config.toml
n_layer = 17
rope_base = 60700.0
bias = "none"
lr_head = 0.00402
decay_shape = "linear"
batch_tokens = [65536, 131072, 262144, 524288]
seq_len = 2048
doc_mask = true
steps = 4527
Each number is 500 + 40 x the weight over its row's rms, rounded and kept within 0 to 999. Layers, rows and columns count from 0. Numbers have three digits each. The size before them is the row's rms in percent of the matrix's.

# layer 14 attention query, 576x576, rms 0.0703, rows 164-255, columns 192-223
094:529465501498502452529439491468532484570554541458583532503514507541518517512522453465473488471498
087:488498535504401542478501483592504523431487524531433501471420510531470571507438414473502512495580
064:500441552460442483461503433481501485533484478534546546538446464418487538439529518572523510492499
104:491489515551582470523504500503484512522556508500489513563526496481480499559518477489483462487453
085:532505530526567540534547495472510479514538484511545538526520445470480477551493389483463489495547
086:504459504523493536489472442479508461533510475497644530490493501485521504572512498524504554478427
089:507583504501478498476516557485508494538568502475519497519484461449484529483543405510502541469540
087:427415506554450529503542546513503479516496583504477488540508496455449419548472462511482521485452
081:571475480488534449467575497511525513472447518446568501467495550522470408514491468498437544540552
083:467496513502479541535488537460538536495520494539448514471498459456507484494541453451464544507572
083:522542545511505446475533500516480433518546543471470476517542505453535407499528529538504523486513
088:495491451462541463505483491506487459575452521529585395511518451467473519575536527473567497515412
080:470475437535522504517494423440494492477514594507539525542524465507537478508537581485509525524483
080:565562518554508504465561549442483479486545584520521485537553523510494462472490456525508532532554
084:520525492527471574491473471503502512452428457531483564477474523497526485528457483503502533489572
083:507518497482525466502550489490491485482537520471498497493485497476559480529511562529505499502417
077:508543581564555483485557455533474524527594533503494521542500489530514523472506504472514477471474
087:511513534464410469461482495567466417489507510479506501390583468516537479491475492520522524549518
084:495525531502526440489465490523523536513440538501502473534436484529482513547497463482563498496555
077:555477548509520449567579524490473476580481480442518571604483468492487471523517469488487545498473
068:511570509519477509417453527473543492492522478496406475536515580488525446526556536468512551507531
080:467474535529528515542536475560423479553495558527529553559494424549522504475504452518503506480569
075:510474497459517548490436467489561480437357462569524494547551540499485499477517507493478492482400
080:497588489558497518490448423486474584549560520520550513531506533426467564476470492478459474483548
082:419498499491425527498498441477508471481480453440532570491496469532594469521491496527518535514538
080:470446487528504527492523530471463543567512498492555499481475511510520598492508470471496496502510
074:480508490479461507459450480533560533459531451482459420452506537464452484523477504490541506481389
086:521478479507550466503543505516526482499569558441502502499545518502496427487493527515462544515546
166:519531467518430493482502393456585522516410497443489549466494560475523452512498512462507437467539
165:474504467493472440483440522472623531438482448513494414490523499502420505484504513497520526554413
141:500451519533573519519494561548392487556573559565555534573453498500522478477485473533512498511511
161:498437499525566547571572525527355462561569542499521536496486421529561492508487529517512434505581
094:504494477536476495508479572474522531584502482477552533492514449537509515499536534520521552446489
125:517466481529571556543558559543347484539575540534514572503473472517591477503499490558501490447547
172:473472511486477431470413532490578520492508450579547418546452461494400509499549498512477533522441
112:510462466535442507455541559515546474595466514491524482443528483491499573488500508441460540468493
104:495531515576532504529618474475459460518536582461539536480487481517523499496514548547512528468510
097:461494503466523519548548549487495470416477510494549519562476482480452530461494558483533508487495
102:532486507548526524440497555464549590503447483504442550531519552436457471540506493525487472447510
108:513512446508491581489597412437512485555452484482539518506542475580553457486485459518482510426450
098:483522538470540522440444567500561525504565460553452448485440515508501603548494515478476491482441
106:498533501558490452455508473490488471555548487401502462486498540462556421482490549513516556461515
125:536473504498490485490528547514503458387522504536500541514469481396460521496460519480504513548587
082:559542565458460517468483428511526509425504460538359443490508507486533488453511536553500489487493
100:560437534488562398549475521501454493503569515537454509528485518497496474461550556519511540510495
077:498603481489473488464541513490519481379455482498459505506499535477465457552486539483476440512478
120:473525494481491451480469553532495544456454522515523544469479475536485591517512488493517462528551
089:420500524483492518463488503517537515466481494480482498473501511557446579483497456462495451518484
093:547484484488478502543492475462508514518549483501462436524507521520515440486571489481476534496508
074:511497493497440509483496488515431497523511497555544497540483467496469494432621603517495545450499
090:520492511502465518463579469507486482447458511517587539500514478488522457526500582467520534526500
079:488493518464456477481506518526476473512454477418523530427539534530511483533545513520511488522560
084:545544467491455543524472429469501509542403467492435510452488496502473482498563454505497485488531
089:502488487502525505521521533510502487487494500492547575520520531527432495544485387488486477455485
098:489514499502435478484483540518496555503474462442471522484519487589483541609449460451539482522439
101:536529507495556499511507518444494499570529527547500488490499513478496400455536488489490472512474
086:525464443528429494450509501508563486498508476521475481513439631544500542483479466509481471486467
077:534531508562523546496520445514493535535546509554512515572518527487525453499501510492489507497541
084:468515483516517479496506549550498609445466468523471545463513514500495557511476464462555490487464
104:575559532434524572491485586456556452538490452485495492495495536478493530545460488539498520540468
088:469538443508479457503580485534533496446429436505545546472457444408526502465510493478517481542520
064:455530509446446477530518510542515582550457478481503486488441535539510479538445452478516452534450
101:507463477532492518497532434511483437484541575505550501532473463446500423448492433541511481511478
082:539494468537511529571441500502490479549476531488545473451468518584477520466556554501473463513499
076:486466457533564537505552527497451537510529530481473507497518435490552479492471549484519503485535
091:421501451427446477486453486528566560479429554432432449467496545482489495569496530471503498479478
082:506593464554531503505458529495530498457506510448519484506467473496510502480535474490511459525528
084:493404485495509568495505465535416468497512544577558521564531457556548472413538539512488485455538
082:497511500503541457478465406478527523415469461506509463474470487620491470545502491502478531473477
083:468487465468537519523454593530452420497499557517455511518479496477508491498515538504457551459467
090:343472578421546481466561562544468504518560506481540541500502473557522489433502532461510487546508
082:607537431515484542506520610423510442458477496435439521529501580530524532507542609499497495515481
085:523528463534512589545517490530431495510567541490507510518548492436554493563480543530493521479568
079:533501463529523451438528562487587510484532547489449484464522520440479514456548550511447497497479
084:524472532511511478500500434555464567555488501500508490504446457601489548441519458469556526512493
087:438450566515530585508503463494483443445481540475509524452499488500445537567499469504502574536498
084:487437486494448474466497444532578547492525496501447517494506500481523486469464448500490519515413
083:531580480479519462483464509549496508492438473478396566420491509490520493497533528522474460425410
093:540489541488487452499517582458458525490487488461505549515458544540474595489458529490532524485426
083:528472547592530508500507498496472470512588566474433479454557478497577452469499485533474477539508
091:511573524462552455498565416517515489461470489521420502442515509437531430519497517422520555516468
087:500518448499518479517450518478483505486383517516429487415476551534481450461479548515483452501548
095:527509546442487471503553514489504487463497506497543532525488591510501540455475475526509464464456
081:460530484472512438562493539446504483578525513538424506479528481467504471506451496491449518495390
084:525526516530469488461500438493538508454532520514553513464543552475532486491501563499465493511505
079:451542482522568497510510537480459507514474525521518482553443496514488508527474506417482513466480
077:626570481517423554504511526488506513517533481427485460477538489472513460481460553490514570569560
085:501531415476478511515510531507497473489450525490605517527546495475544529571511523495460521536438
090:553571517538505480501567510445503547538475432479479478503477466473559507490536470527505459479492
091:496468513479435517507476535512499476536466538525497501519468465447531499427565543511503468461524
076:518509465484467537492490467502483447475439437535493467473488481517509493525539521500510521481521
074:482469471496543490472424590478492485542603566488403524561499505462525486502508561556527592457462
# layer 14 attention key, 576x576, rms 0.0625, rows 164-255, columns 192-223
096:481487470488504464486550480500505542530534467616474529547510470503461503462441525468514499520429
097:499420438602607521507386522502510542491504528458438568465493446476518536527459481453453484532445
106:543499487519525529551518625510400460574580515494497520583453501518507533492559447545468484503477
074:497469562485520485491528479493453501468516487510522525468547528443591497466514496496521535486492
093:480489553530567454469522530536512564529486516473509418489476478538506471490487513526531532484507
094:484392502490567503487543493490452466508496492447493442447549539454524496432493428505556506491496
097:449522489474497519522475565492473494549582475488509466527534539506535532522530391470535486496539
099:451457450524496586494468582476565485400529481508537510484547453449461463455499445484482479518431
089:488493541486457519481450563534548519512581472522411486565489467462485498487466468486539456506514
089:447522482389465525484508517466548461430439483525516531530478482501569447525534473517533492477533
101:447613541481454650495498476495492489531516489451531439489519499522533480508484494499442523504501
095:473474439470524544491442511475537474576527556582482547487473474539558550461497531539489565489478
100:415540521549474520490518500541540516490526511508509483418502532567568498539541448497444439462578
091:465438479478514541510449476547515486484560456536466564446515506420465472483513455445502446519547
085:545466440507528517484510565553516520515469508482532471451451486480506461476522467474446494472528
098:426573479468465569485445500462497521516440492464531535503496450502509506527557512517549474527521
093:509556491490507558507543433474429416511499529454490538521486473501540467491555474519535483474437
084:480523489435571477523520604440509481470533510531499523448550539494507487570569423551495500498433
100:468489474455504471508445481514456499494524519491531546468498493587476503436539532521466463509553
092:542467510499544562462505514514499494495589482533496428508566544496453485523496454498568448470463
089:466573463502501496498594447460538437465514476514409493512508537429503469465488455490507504495507
073:462495496494503471520483528523499525472484520508444506500437491494529482447451488523526514517542
079:439390503468499557483581507504524562483502501469532500488515530447417565481472481515480477507518
091:502491474457542482524456581516515522458494469494481491484544408565545491540525473523492539539521
093:460463460523557566518451416438524463501488521460493460491488563501485500473490490485526454516475
097:455469516477535512516429521518453463513534524495465472446516563459564504568441505574522506571472
077:468406479555543507513464502518487507555474523458513520443506499481600432533535550509517456469522
097:470515473491482495488487535552530489436413500534452514551531428504487503551501447470463510544588
100:539516515507428494440448461499609536503462437489475472505512568482426565446516463468466428535407
095:477523552555420479484482494535577472523453465506421463517524521509579454512442502479494564555509
107:467516520579544432493562540547427493511578554474573460500518486498499436474496489509556473484500
097:461487483485547467484466556482374578504508479451577517519483512630549523564474425501551490428517
096:451530545441462503516486509508573452481492460513463440550450503473446467461489549514419455480581
111:507489482498526510505519485517485523499481526473636533544477467476412499531481452487514367474494
113:510512507486519523441507475485518529490521510494495466498530516508478611477532475538485547450465
091:462487486549536428520517588487536497475535514489500511560497471543510484577464485531536478482605
096:478482503548450575484479480475492452499526505468443476487503480408504449492504451451551564468528
086:499510506513494535499558370462499524516438515535534520444569535508485477509512471507489556502460
086:451501520484452459521456601522521503523480435431563493509467479513558515559503482465548493506524
085:512549501523472546517464428467493487499533494513440484498457465490422534544519464511473420485492
086:452442509593511490471334526580518495568522467391500503524524480528495532515483471497472478441553
098:455493523459506529475447501417521456549494530497440455476548512521524454526523478491451531516434
143:481491554528531509488512467496460434525489511473595474544575417445513490461503532481463431528536
080:482522499505515528488375598557524474480559509433528492529460475487442545547490539517498489507522
088:452520482455485478519506509549486552541427509541553528489535534579564546493511486500497589507541
083:585525472497494472554470508493505514512524517491492562538479415506470541402494505511485420478526
071:499536538477490539488467583448515452533544425527552499580545506499473540487492521472485504469515
088:459478485533522471493401534547505439513542507382476482511486477456479458520463562497510442459525
091:522439511481547513541614433503483524464475557488467510472554526405535472489473508544542595506411
076:590519526500482504503542500507461541519454451603547559511516576512539522489556456502489539559498
078:495539541616459537522499582518532465495560497524539523541487535525467583506486509504451530560559
094:446525496546493442522417502571523496493506465443503491497502465577483516589503542526490430495580
093:411475468497532553522510411390509486485507522495481494453558496450513551476524505516483478462478
099:550491481479491530411557424506493489532522432487483485435551482438517446504528469498527482496480
102:432468523478472495484506470543500560618505505492567394522512478542462482453480573490476393490506
078:454498485466596480510546512535471535506488532526512531484536512479458491491561449473481526484441
094:509453483553496441541511528572487546504451490472454504529516447481527449517420564522568520503496
081:543509463506432542496510512480474540556463505568529521544545495475514548455516426477479580510509
079:469468528526447482455485488492459444552489537463535467470474503417509495440472425515483425510414
074:488453489438524523524490510462557489477490518491412499474515501519440531551514380506478488511522
090:483493505515533398515492509546522463470501469482539477543485510472463471574517549519552471475547
119:449457476587455509538475473544491452512476508506527480512563386453494371522436583525526523536560
092:550494534600460443566516511569450504487506574460525509542466528485500485496450478561535475482454
090:452437480542547520470479485535475458541465548486573523510493548512555516506546550553497499499422
060:501574482474564527487473498505547487396479438542477539463472486489485490490476484499513546489455
068:486480442508476483516425590501520493494473593485487540465500456507529535536522529515455423442466
068:535440471553542555512525497508474505482499468459598533556491485446520486513545440514497483490497
062:518510492445475545472528515507415553474458499592451483519491516516514469396515461504478533476529
100:519539492522490483498529300492557532464535473507492434494515533475451490517562518465465469482474
083:514533468592547493467514501505503514529479472516524551538490517516512470465472542486504531452462
092:449436509527577472511530555561468479531542554521536525501471386486521507528426429450525505464497
098:501479527459461515490504584493509491450437446463449532504491533456524493447514515482488500455536
081:528565509485512542563511495570409493454484545514466551465481535504543484506472530504501545485547
097:562582510449447474493483520508509478448450608493500435484498509460515472451529503452490517488571
087:513513508496556509495476521492427472530461491565510447507467462445541520497421488528502406496394
100:431494467409530518494506494486474453424526514493525518464520489511465528567511477495491479561456
113:493438488517432392530512482555553458467466519524513501473515461467502521524397449502479475533495
084:510545492419513503525464485517456571532438502459457522508492477509549469500587533486507485409494
123:502464507499546498504486512474459503458490454497574565517459509496402514525486522511507489466500
105:512475587527549492510540494496492470506522498502474463555523484449566455520497512473471479468460
097:497479484471455470500572402514518531456488475491485524497539549426470477464469555419554474489561
093:501502482562496525488445526527466494498437520529522511487506553508573482481547498508477499461510
087:458499493488478462493463530487552470426524490505511540460487549500487510561484362483450465563451
094:460483497464535458506531538447519466526526515558468513503527514470524521507416476444446549470452
088:522451456532457563546506483508490461470537433508580461470525532471455535452512561474472467543582
090:551492541460509503499493474501415534548432533510522571546499559481508442483557476469459521470500
099:470549475503501435547441552537485495491554510522518522458455484490466539529520560476563539494515
090:489557459491516482480491503519520477510506463482510509533460532506504475509529479533496521471502
115:518522530478441517528536525520496476520492480509495451529536433530530486485493518490516504493503
108:514572532530491492487511589476501498581499580531494545467477507513498588489499486547485506492539
086:514541463410528507477558440445506535509455531500482451440498485598485532501529483480458456473482
126:526533520523502510463482536465479509541540601505475552516479546481575492449498427560504577444420
# layer 14 attention value, 576x576, rms 0.0539, rows 128-241, columns 192-223
129:502500511497521512493475494463513590466476517496568476512488537454472413480467516549522495482522
127:492471504455465546455505510502516489544481493504487470515489497550396506443553475561460482487449
126:538465480457462479498540459511500530479494491448462543526502524506536488507488438440484524504389
130:475477493479462504484570421521527432537490531422499488523475490467504542457505551494450536501518
133:595455554508499476506480513526489527484462520495552545475533520456581551494486476546499516511506
118:430439507499525508536536422568508494495491511537486473482576491466515542432486527533610509488550
129:491604514458503510572515491519504487489485440452556500477519468483531473489506568549503509502529
129:501529541512486489488520514504502478483487496507559498534517476484502532409511479530559507459558
129:553520473443476479539567471498503543472525601511468519496485491565500526504497517515505481481492
123:434434496496453440515546462489492528448526524604463519487531498509513495519467526507462519520478
130:357461451545500535447494468519495521581512547462530491530468521468482467517481535502543481472581
127:499418521493415535473478484489500450517462467407443510532481534528550499497540506548460488508480
126:519442546496507492466559521520511446438463494434469515487497544468506465485488537502520480503520
120:461481498470520473495534461495525578451486502420566473564511463535604511540457547462524543491468
120:563491505459527461458489546469496415546518509481488446513416479582475463430533510519450498514623
128:494569499459463469525527430548497508514466489545466521479486541408517457376494496496489520545522
123:556548501484463525480500500506497525483484488556504502452508532520509457495485521470452456533497
130:535482508528558491532561482525516456472554484464516505503552510489507534552516529493504525490530
131:498503524546547543525470458526491543512531462509459508501424426545464476492480444408522451525503
123:486532511487512530538499524526506401503573494495406466502535506567485485501475459576580472510514
116:467539522414495482482522464509490539435486487506530487534487501600505526498461352401503475512505
127:425562507478532447547497604513502512498525487548506510429436549492497505430492470463520573509520
125:497454486477477543521541490470503473546515455464511461510458518501498537529488504592553511492401
127:534441517494508502514514535453502475424496487538590496503530480491419459467500495565501488532515
125:497477465493461459489533516508483502429472561513484496479512476544541443430464460546482486504505
124:475520464501513484425513500544518535521512520536509531550500517448466610493568417465488521531470
127:506497472484477400500434545503499448509540506479543500473542527499492556459584528496475466522433
120:499452484479548479403469443486503467446421547453587478445481480503490567496445543462432502541539
128:551490488498506436542563607504493526489492484570512480476530442478408450476607411460482508501566
132:475483476540512476472408484459500528502563527508451480478524512556468489508512551543470474500494
131:511439473509456501465470470490484521429512539499489564514517382483477361451522486426505530510503
124:590522516480512522543514483525488432536476532472505508514484552550546500454480558518513530506530
136:601498494464487473484483531451497486465443469493526489530570472571522473474486434463535517503481
122:495559448541433543493493443489516502519493516534569493473494505562469511549552532536552443461495
120:429504515438484355486530520508514578532506512487450493539453529516485523394494486497479505476505
130:505527520515459438497467454558509471520504528581540554482437504434524522502503539532446460493428
122:509500501544526455490542581468509488439453526522583487541465475503514520553523499458477451513618
121:495505519487496485465506445523490464481470528506496487510509571525546542559532506503525478526528
125:518494507522471480481367543515506437497489543557476546494505507491525413440516534460546453531542
122:513553502453461437505486525565503404515568485485570480497423557480496506500449460521528552508447
126:523493502468512445511536515474515500529481489481481449468478611402528550473495488567522522533529
133:543475519531556543470483520502499534534456477564503449532505505522594534572486493504440473488593
126:528498495532507501441520511529512534494478529516470452476414555484502570431505469531509489464483
126:530503560568475436517451553501498393429500565510550501520506447481479507481530509510543482509522
127:528543461481505454516479509513491551468531502490537492514487422536567543506521466517531494491405
127:547511478494506495509508528491495406460495478495542506483499465498473478510412499520404540520505
124:510535495498456540511510533496495514482580482462519490478543609494533508453493460562496527488371
118:474466508588444466463533481470497506544494523492517496489473555500586479536497533537489496495550
125:523522501478503504490552514493500521505474511534475453496504546495435506506538447498462520470563
124:482488521518507461480474504529489526486486525458509544417520568521527469455505488363523506472485
128:457471544448488561479514493506487464466485519461550537517579560510469400575514507539547476481491
130:468438484556491421526599482565491497450511485515575480499458461468512486454510563502440477518472
124:502536500491500473508478506542523504537476495616462473525437456515437477418466524457532495490513
133:423503500524529372504437516526526519443494437527467490488430507522515495493503482513515501505423
127:418560514487525367495559569533509488512508460560474417506503546465476539514557464523477514499523
125:524446489551479514498541428451494443433478500470470536465476503581517498499477527524464491519533
126:442506487494556529506477491506500462487509508406564514418437434631536512543471568532505500485574
127:544541438540528513485505465447506563506566558493526532500489521460548503512506470501498501540462
117:506475504508497517480475517526508504427503461520508560469420508618500508500577478530457509496479
127:530500518466550533511517527511490581513399495489440503502518563491481500450487543493536513470518
124:532466474465573500530495511528491561486438488519403568463483463520517482439496493479505459534500
120:426504472563487485512527504523517473524485542531458488474575385497505494511452502485536497503485
127:544568471547491463550583450476490502551448502454477497458434515501476507512540502574526589469442
127:535522512458506501472473406519482508532547461555529481513495469530522511541482444500453528485594
077:542479510525471455472545549415494455453538473453481538512424525527571521545487431516537519520432
076:527517474526417560525519585557503470490515516516380509494411512537547500497496536451481513482542
077:483468507531513475501531387554493573548534506486506509551570497556499526503500544440474536478461
084:497474496479495481481482542526505425503507510466481462489516460488537488630485527557529467512531
084:425503510463498497568504450535530491479536479505577472526528490461462502484503507511508538472464
084:440507470416494552504482475496491585544508520565499563441435497532486521466506447526494484486488
088:581521508510497495509523497483501481477491480501480451469449479511537436497520509555581518528559
081:476354494517495508500593405479484573515544541496457491557568499571488513520497465389462523466498
076:458421479484473588500516379547487514530458501517537533492530491558464536457521441506466543476541
084:452462510486473452460408522529506423454489493456441440545501492521540495577515525623469518516474
074:515469549506579491553461461527495579476460517503497529506482486451483428534508583463538473475437
078:530516484529510493470410520569504488522523507541521470506477508522490565533513534458517498475512
077:500537531528504467474483518458482472495508511475460471421371603483498492548521507528472414505474
083:519467493584482489504493498500481486449509512541467489575494448470511519489457487523416517514454
086:507492487469512509493500541621497529598501511506518462481503500496579535542458502501534546479556
087:509480477505507532494579457518507479549575475554524488496555468559546526500478545459592500486473
080:458567477407542482524500507493490507470553541439546492521469461419493387485501452555507517500461
084:478428482477506536480517451608501451537447507507506526497493518540493504467518415461471516492498
086:535563515517438499567523504517500511510515483495509473442450440501554535509507506525518470536488
081:492583553476507531482438476491501515461537520372512561492467438451480529416456518498446483513493
083:541488491585484541488578554432502381507494490468496481568499515538491431556469476578472543536424
078:473480499448459524442565474543501600561515538464511544468423498530525485572450480505548519484451
081:512500471487474563490481455491498475585511498467471479517460534523512485470423517487463507516463
089:605503490525473510554545501467495399467520448525525464518482485537578488423488501508561509530481
079:454431517453511555520413469533498494541517514548545495500516557519508481478481495507383489494515
072:483393481501449502473474464499508578507504492462493484543578500539467502486498456455434510489488
076:585463441538506502572527501479495487480486475549477513510517465506545522513467539476463539500462
070:483561499383511497499506533446486540524527512478510472467510421437497466448515501549446472465496
087:417484490536484543560461394511497465464557526507496493461481545465498477422491526508428514489570
070:517481493467525515617497473430479420479471470536555519519487456461488546538456500499495484513560
073:514549479502506505422568461454520544448468519493475555467540525558465487499505451480512519501435
083:566601520487490494462514516398517496427461488454557519506485479479529456507510506562467448522482
077:527497495520510443435470527483521526428527497533509510514568575511515549510478552549486572495494
080:521465507490523476446555557563496551543493512522498487507499456554526518498539458520577500504483
078:506520520537512500551506527498496474429504469452516509479506526465460555421562512522546490492454
080:470533487557496527553495471462510522481512552487504510521566506534490449563479517446392483513513
078:476537481456464562538509532447500495607497488529531551506511501516497522428466509566413516515484
079:443472543512478423465476557535496480502471487489481481487512480475493488481545536544505465527579
075:447530510519470490470494507543517554495584462433570507487518487493471532522480529474547507517440
072:523487518499500457504512514519490637472483499566553464511508519465483432471524528464487510499527
078:480506497469537547549462487476508452476487474473498499453466481449547511450519571459459509511444
084:550569515530454519500535510491505482522422487502511511504454446470512421524482445548563457524511
075:472436520466504528434449453471500515515553510514517495529558524550510497429453463415516532480467
074:440541514464509480558555494491480462485486511438510535500520509453511485480494532488456484508440
076:415549468488474524545526444558486554535508530467491481522467565475534405599545517540434510504543
088:472465503519479506508479503538491477517445527558530509493532585497470552440444451476468546489515
077:523582476476512499544462546604514491477528452496501498443431489410507547523521576527544507509556
072:540470517514515482451499486517528526526533527444510461531580499534462408467483447433528519464491
076:472500516580483466519521557532480411535503476519502549508438514453546490481506462550520462522554
074:532487523531468494491430524518522450510497497569485477487498502563525548457419441439498499480458
# layer 14 attention output (transposed), 576x576, rms 0.0587, rows 128-240, columns 192-223
122:476527467498498515503486525465512518464493429464547500447514557413431412487521496520491399528507
127:459476483497499492494492452524575557492466463487508479543515496536442471453506473498484566529464
121:544455497510432487478513538547525481447446521461501512495527458485502477481501479441491461512500
126:506488498559438551502495447441571455514488476450507481566493493498460504490554483494478547510512
123:495461540477532500496477482478554516496437527542465480476469517475522463450477468600483494479512
108:532527427480511459477529453509374577492496473530474529427519529585458566482481506513505515386471
117:538585484455503528557466490463422431506518377464554519427478483490524493473469541565502545505574
110:490480522511523526438455568445447480507502508510552509538562469524415507410463467527470537468503
119:532461491519486452491556495503518585425513624525419560482507462552479526430476539504496543518480
113:477429554487416509502503448481513518450472570582451500469507537452503482515482468514493531504514
122:408466443499503473497480486530509469545468640474534503480487496501508491532441533514524473476579
109:549434509518502548437492489459447496503486416435462523605500467530539503513584510503472488557445
124:552460571561507508491531541499496504411524475490447538529533555471497509514514588517483486482485
117:471467494406521522466530482524507569510472543441503476538490483534542494524469527470532508521504
119:580485496457516551501484511431520447522510470434514474489501518622445501472507527489471475494603
122:508512446520456531520549497511506514466471427511445524428499580426562457399509505537565516494555
111:450510505493505520522529478480445527506484453573490478455504484482516479460476461477473543488491
122:544462518535486443513525515545568448514550471483518554523541503503494561496423531484482530464518
117:484554540499567556514521482523472576484546513475503520486499419538477483507473491444503522513500
116:514541561487512468561511566471452455480525504523466442507521548523457488510505497553568526542513
103:474545493461460513496507462504405592494509475508519500508489492519484496540486457465566536521489
121:478587548506524477535526600488527524492527482508532577410460580421456519486482450484496542507452
116:485492465516503458571500540506499436572511501475525467541484511550521597507535544543535468477449
113:547497525484525480502477466482497465512557565536627532460515483502447530487481458551460460570479
118:520432483492459475533520485484422482442449570434506511481529397557539489437481507497508532481513
126:438473491496525500431540471507462492504538503577495494569473531507470587483529438483481533494463
125:565514454484500459492445563495552444513555511546498455487479495464545555427506522521476551479425
120:494476470459530536501492421545556467467417547465555509509479533424511508494556463494505436452537
122:537496497512564478492525570492447561464504462574515472516515344486446501481595455492503541520496
135:513469521510520499505454483504508502430596525504474413506503533558516520519500523518478495516520
126:545380498531494516462418532520455476440498488477414547536513378477494501491561481482472478504474
121:575572491491495515534550465490470423545465564503534447574474565549497481472440474507513553517558
125:566477453489475480492445535469512469513450517464549477519526457496533494498513457493487505496478
113:530539442521525466449503411500547545502499580554620481522483536537495500519526540457517445525479
110:511552482546515478498506493486545566488530524485487503531500508479476512503505508473504504504467
118:494419567503417473522464469468499450500523455585547525560434432480472477496470525513454499455428
118:543495483585503501430555586487518443483394496494592519492478493501509525578535544503479448497537
121:485530513453550508542480462491477459544499535536548478483525497464501497527510517536540466531514
117:579487498552477463517448531479520525525493506527496498489503531441492527431500576462528492495516
116:438501485486449495545512524515496455468502464541552517506469548417504535516451492530514509455484
117:559450517483578398568519496527503449518478473425500412469471569494525541496570507512501512517519
121:493480532480522517493505536528501510494451403543487459535476528550508494540498478502454518461554
129:470504499504511552488471527502581513474523564536512452443464488479494502462530462518526447514486
119:520480450543478442480436533497419410459480557518524493567478476497483522503545524538489483484517
126:542501384457437458514498549451454486465537527516518496492519475533538512471488483524509532453487
122:511591483491538551503469519502475478463491530533514482474501493495512489473445508521442520544517
109:517529480480467509599475552493494516515518536432498505432520605526462514459493515521472498508411
107:462522455581507496526540464488539458555511484580494502554475582534515446546488481567498430494541
119:486555507520527483473488528503465545547495475516461419518446498478470527524525436512454471562508
122:531480545487489478525456494560517483474523424461476532372516557508513469500558428462505506492484
121:456483610449508483479494486482489522478503495503541504465530511485497474547491473486516453539458
115:500472451524467493497486578494546540475520470472531493463542506477496541521548539507481419537499
112:505533502530554500471496507518549492516491469533554587533487507495452476354519555497485462516405
125:509441500515500493503444535508537529448467412576490464540501540514514438433505514534491512485482
119:452534497454488448502493491497461509569570476518557436540494535489471546497555482476513485490473
114:464445545571490505512531475593514469429462549446452478490514412563537536520439516488471489488512
125:518611458497528532506494449531528517524505524432622483418407469579485446493525482469482468458562
116:466496457459422544488536489438475511514540479465518535531515466437524500515502488495472507437507
099:416465530531490460507503544563517517460510411503449557498455476513446516457531446492472508450481
115:540583520433517540492491536454467573551448526410467515497531547505500509466429546504461487479561
121:483463420455532581496547535482443501500450461487415504407498499501517495471500458468528468468586
114:458421436586522477497553511498473467435468609537546486499569426504524509480476601526516531507493
122:591556512500492439526557456469478504555487518450513541459531494526522498486539524523497629475434
123:554542513416463504457508472515439472573521423532526505452510478500520526483468431537486542476578
089:604491462460442508478494456503524581471473461468525475408497505489487479444514541468559512514530
085:513498606521566466522511471503506531583499475535546525479530510448488484486470452483446447486444
084:485425446441459591514455508450448529490463514505516479455478548494517526498612476484548532465578
091:616478472475447525475486458470421574519479497548528574454450471599407533497451475489506532544549
086:470459489556549568509549523514556441483457503552475571610507522496520411530454456461481456519467
084:485515529551565458463550516522512493519521483501537415576514485447507533508427492475523484553485
095:530506468507483526513456477497482504494544513473484561512463576528417479530523478458479474436493
091:551503446496485502471472507525540507482463471472561507509503555432544475496511494526526551491515
082:468511502515417446503489580510493509458583515497496504514551537420539450472447503516503504496444
089:582565504465483499567498461464533569480509526492448503426482482454495475488581512484482517470511
077:587522506531501535469566507505511449452474555455511444435519474509512508519485422433480442530563
086:517513497469505530493599493529466432445456478465526517511475526529493490515501425519483466553442
083:484527454439431513536492456515552592488448524486546472608524416544497505445464490442534470537455
089:491520481451471470472502431522553499534466500458490470374507543479539521569540513488507507482480
085:505447555539504479440486446487489477489459483543522585541498488513420450441523451451485511497444
093:496464505486469521523421508418363567478512525558514589457522506486474517534499511551486480481491
082:466530525494448523473455514485544590404470426545475540422546529549491516609586539388499491508522
085:489521515519547439487584480459518532460566504538464531531492539473494510559429551498529567519487
090:563467412466433470501543490441545463480514481554530553509462597532467506483460516492550507464510
087:459453419497463485468505485531409547539535463537495372482540586541541474506494467508556479560502
090:543593514500474534567489460547494635539507488471469532400501475460452538531549520552505522511527
077:527546531543538508511527515461525484534488380484490502549501432448482481497460413468483467577521
081:497501436487545436523485556525460447515471543441534527538530523475542449462520431443525500468516
093:533494520452485473529505408500577578498503553595498577417470491497491504478398561531467480558473
089:485454488511517523490516571539454515496463495525497464521502496491460552491532473482579492511480
072:438560412504483518521537486454484454465475541541493534355478494481506484582520535526603564459552
080:500489492501539495506511426487586462535530495493478561492470489447516390524484480486513507514462
077:469442527585519516467490515594489510473521525476508561508514507479472516548494438507505505496526
091:422389468426483458511469595505439547499489524502535522510496523517448555465472504422572497516452
082:493420399455482449510456518498563550541538493526474487568505493530499480425468529487480529468472
088:496517653514471507522496488534508440519500449475559496496504469435582489461523517516524473542614
087:494438527534394470482512499504434469551485395471524522517474481557500524443471486464507530616577
085:447466598566504565518478556491490476567446399508509530476507423527483464495535469420519491507633
085:530530491547448499496500479456551546543488474563514491432497566501474516570488485509497489445486
083:449481600463439465480512447492588470546519508539493509512485462457463417523401488410537536462531
081:422571524505592506525499554484507471492480509506463505490526464480547409505562541529559574499505
085:496485503521557486512574465500448498478537552573435483457548464487472556494446515534518514564472
087:540503493519493496523453531505499528510509521463489458528483493479465466508538538501517492455466
079:483510577530507505554551487464466460511448527494492465503470530449498472497540458503478493545594
084:507563511487480532445533449526527469492478534425508524544417545563502514523562476509520453478476
085:455506478515545450524480524526473556480516535470465542539492510490437517523434445455491514435487
090:540500490533480506511494464504505542547579454495574496486501471609507568509481488500483467525509
087:468502504528553482471542519512507494511491527475484492489435512460514488438580488514508520529544
080:482577501513489517505478505506572541495478467520463432541530504502459546507607509486500534478559
082:594527506494504540440444565509495535445461557597492523494544501540404549487501486484529562517400
084:438478447508559534494548524518502516466475504498524563532521432521481477523573502528559462519427
088:525469581525531507506464573575524483477517530548482492558492488592439448463484513519453486488448
084:441519525518540535538519418450402426450415503489466519436517453458650507566497507412460511505517
083:492536442440456506471546473490556562486522523513488455482474490557480518512546515527525492486444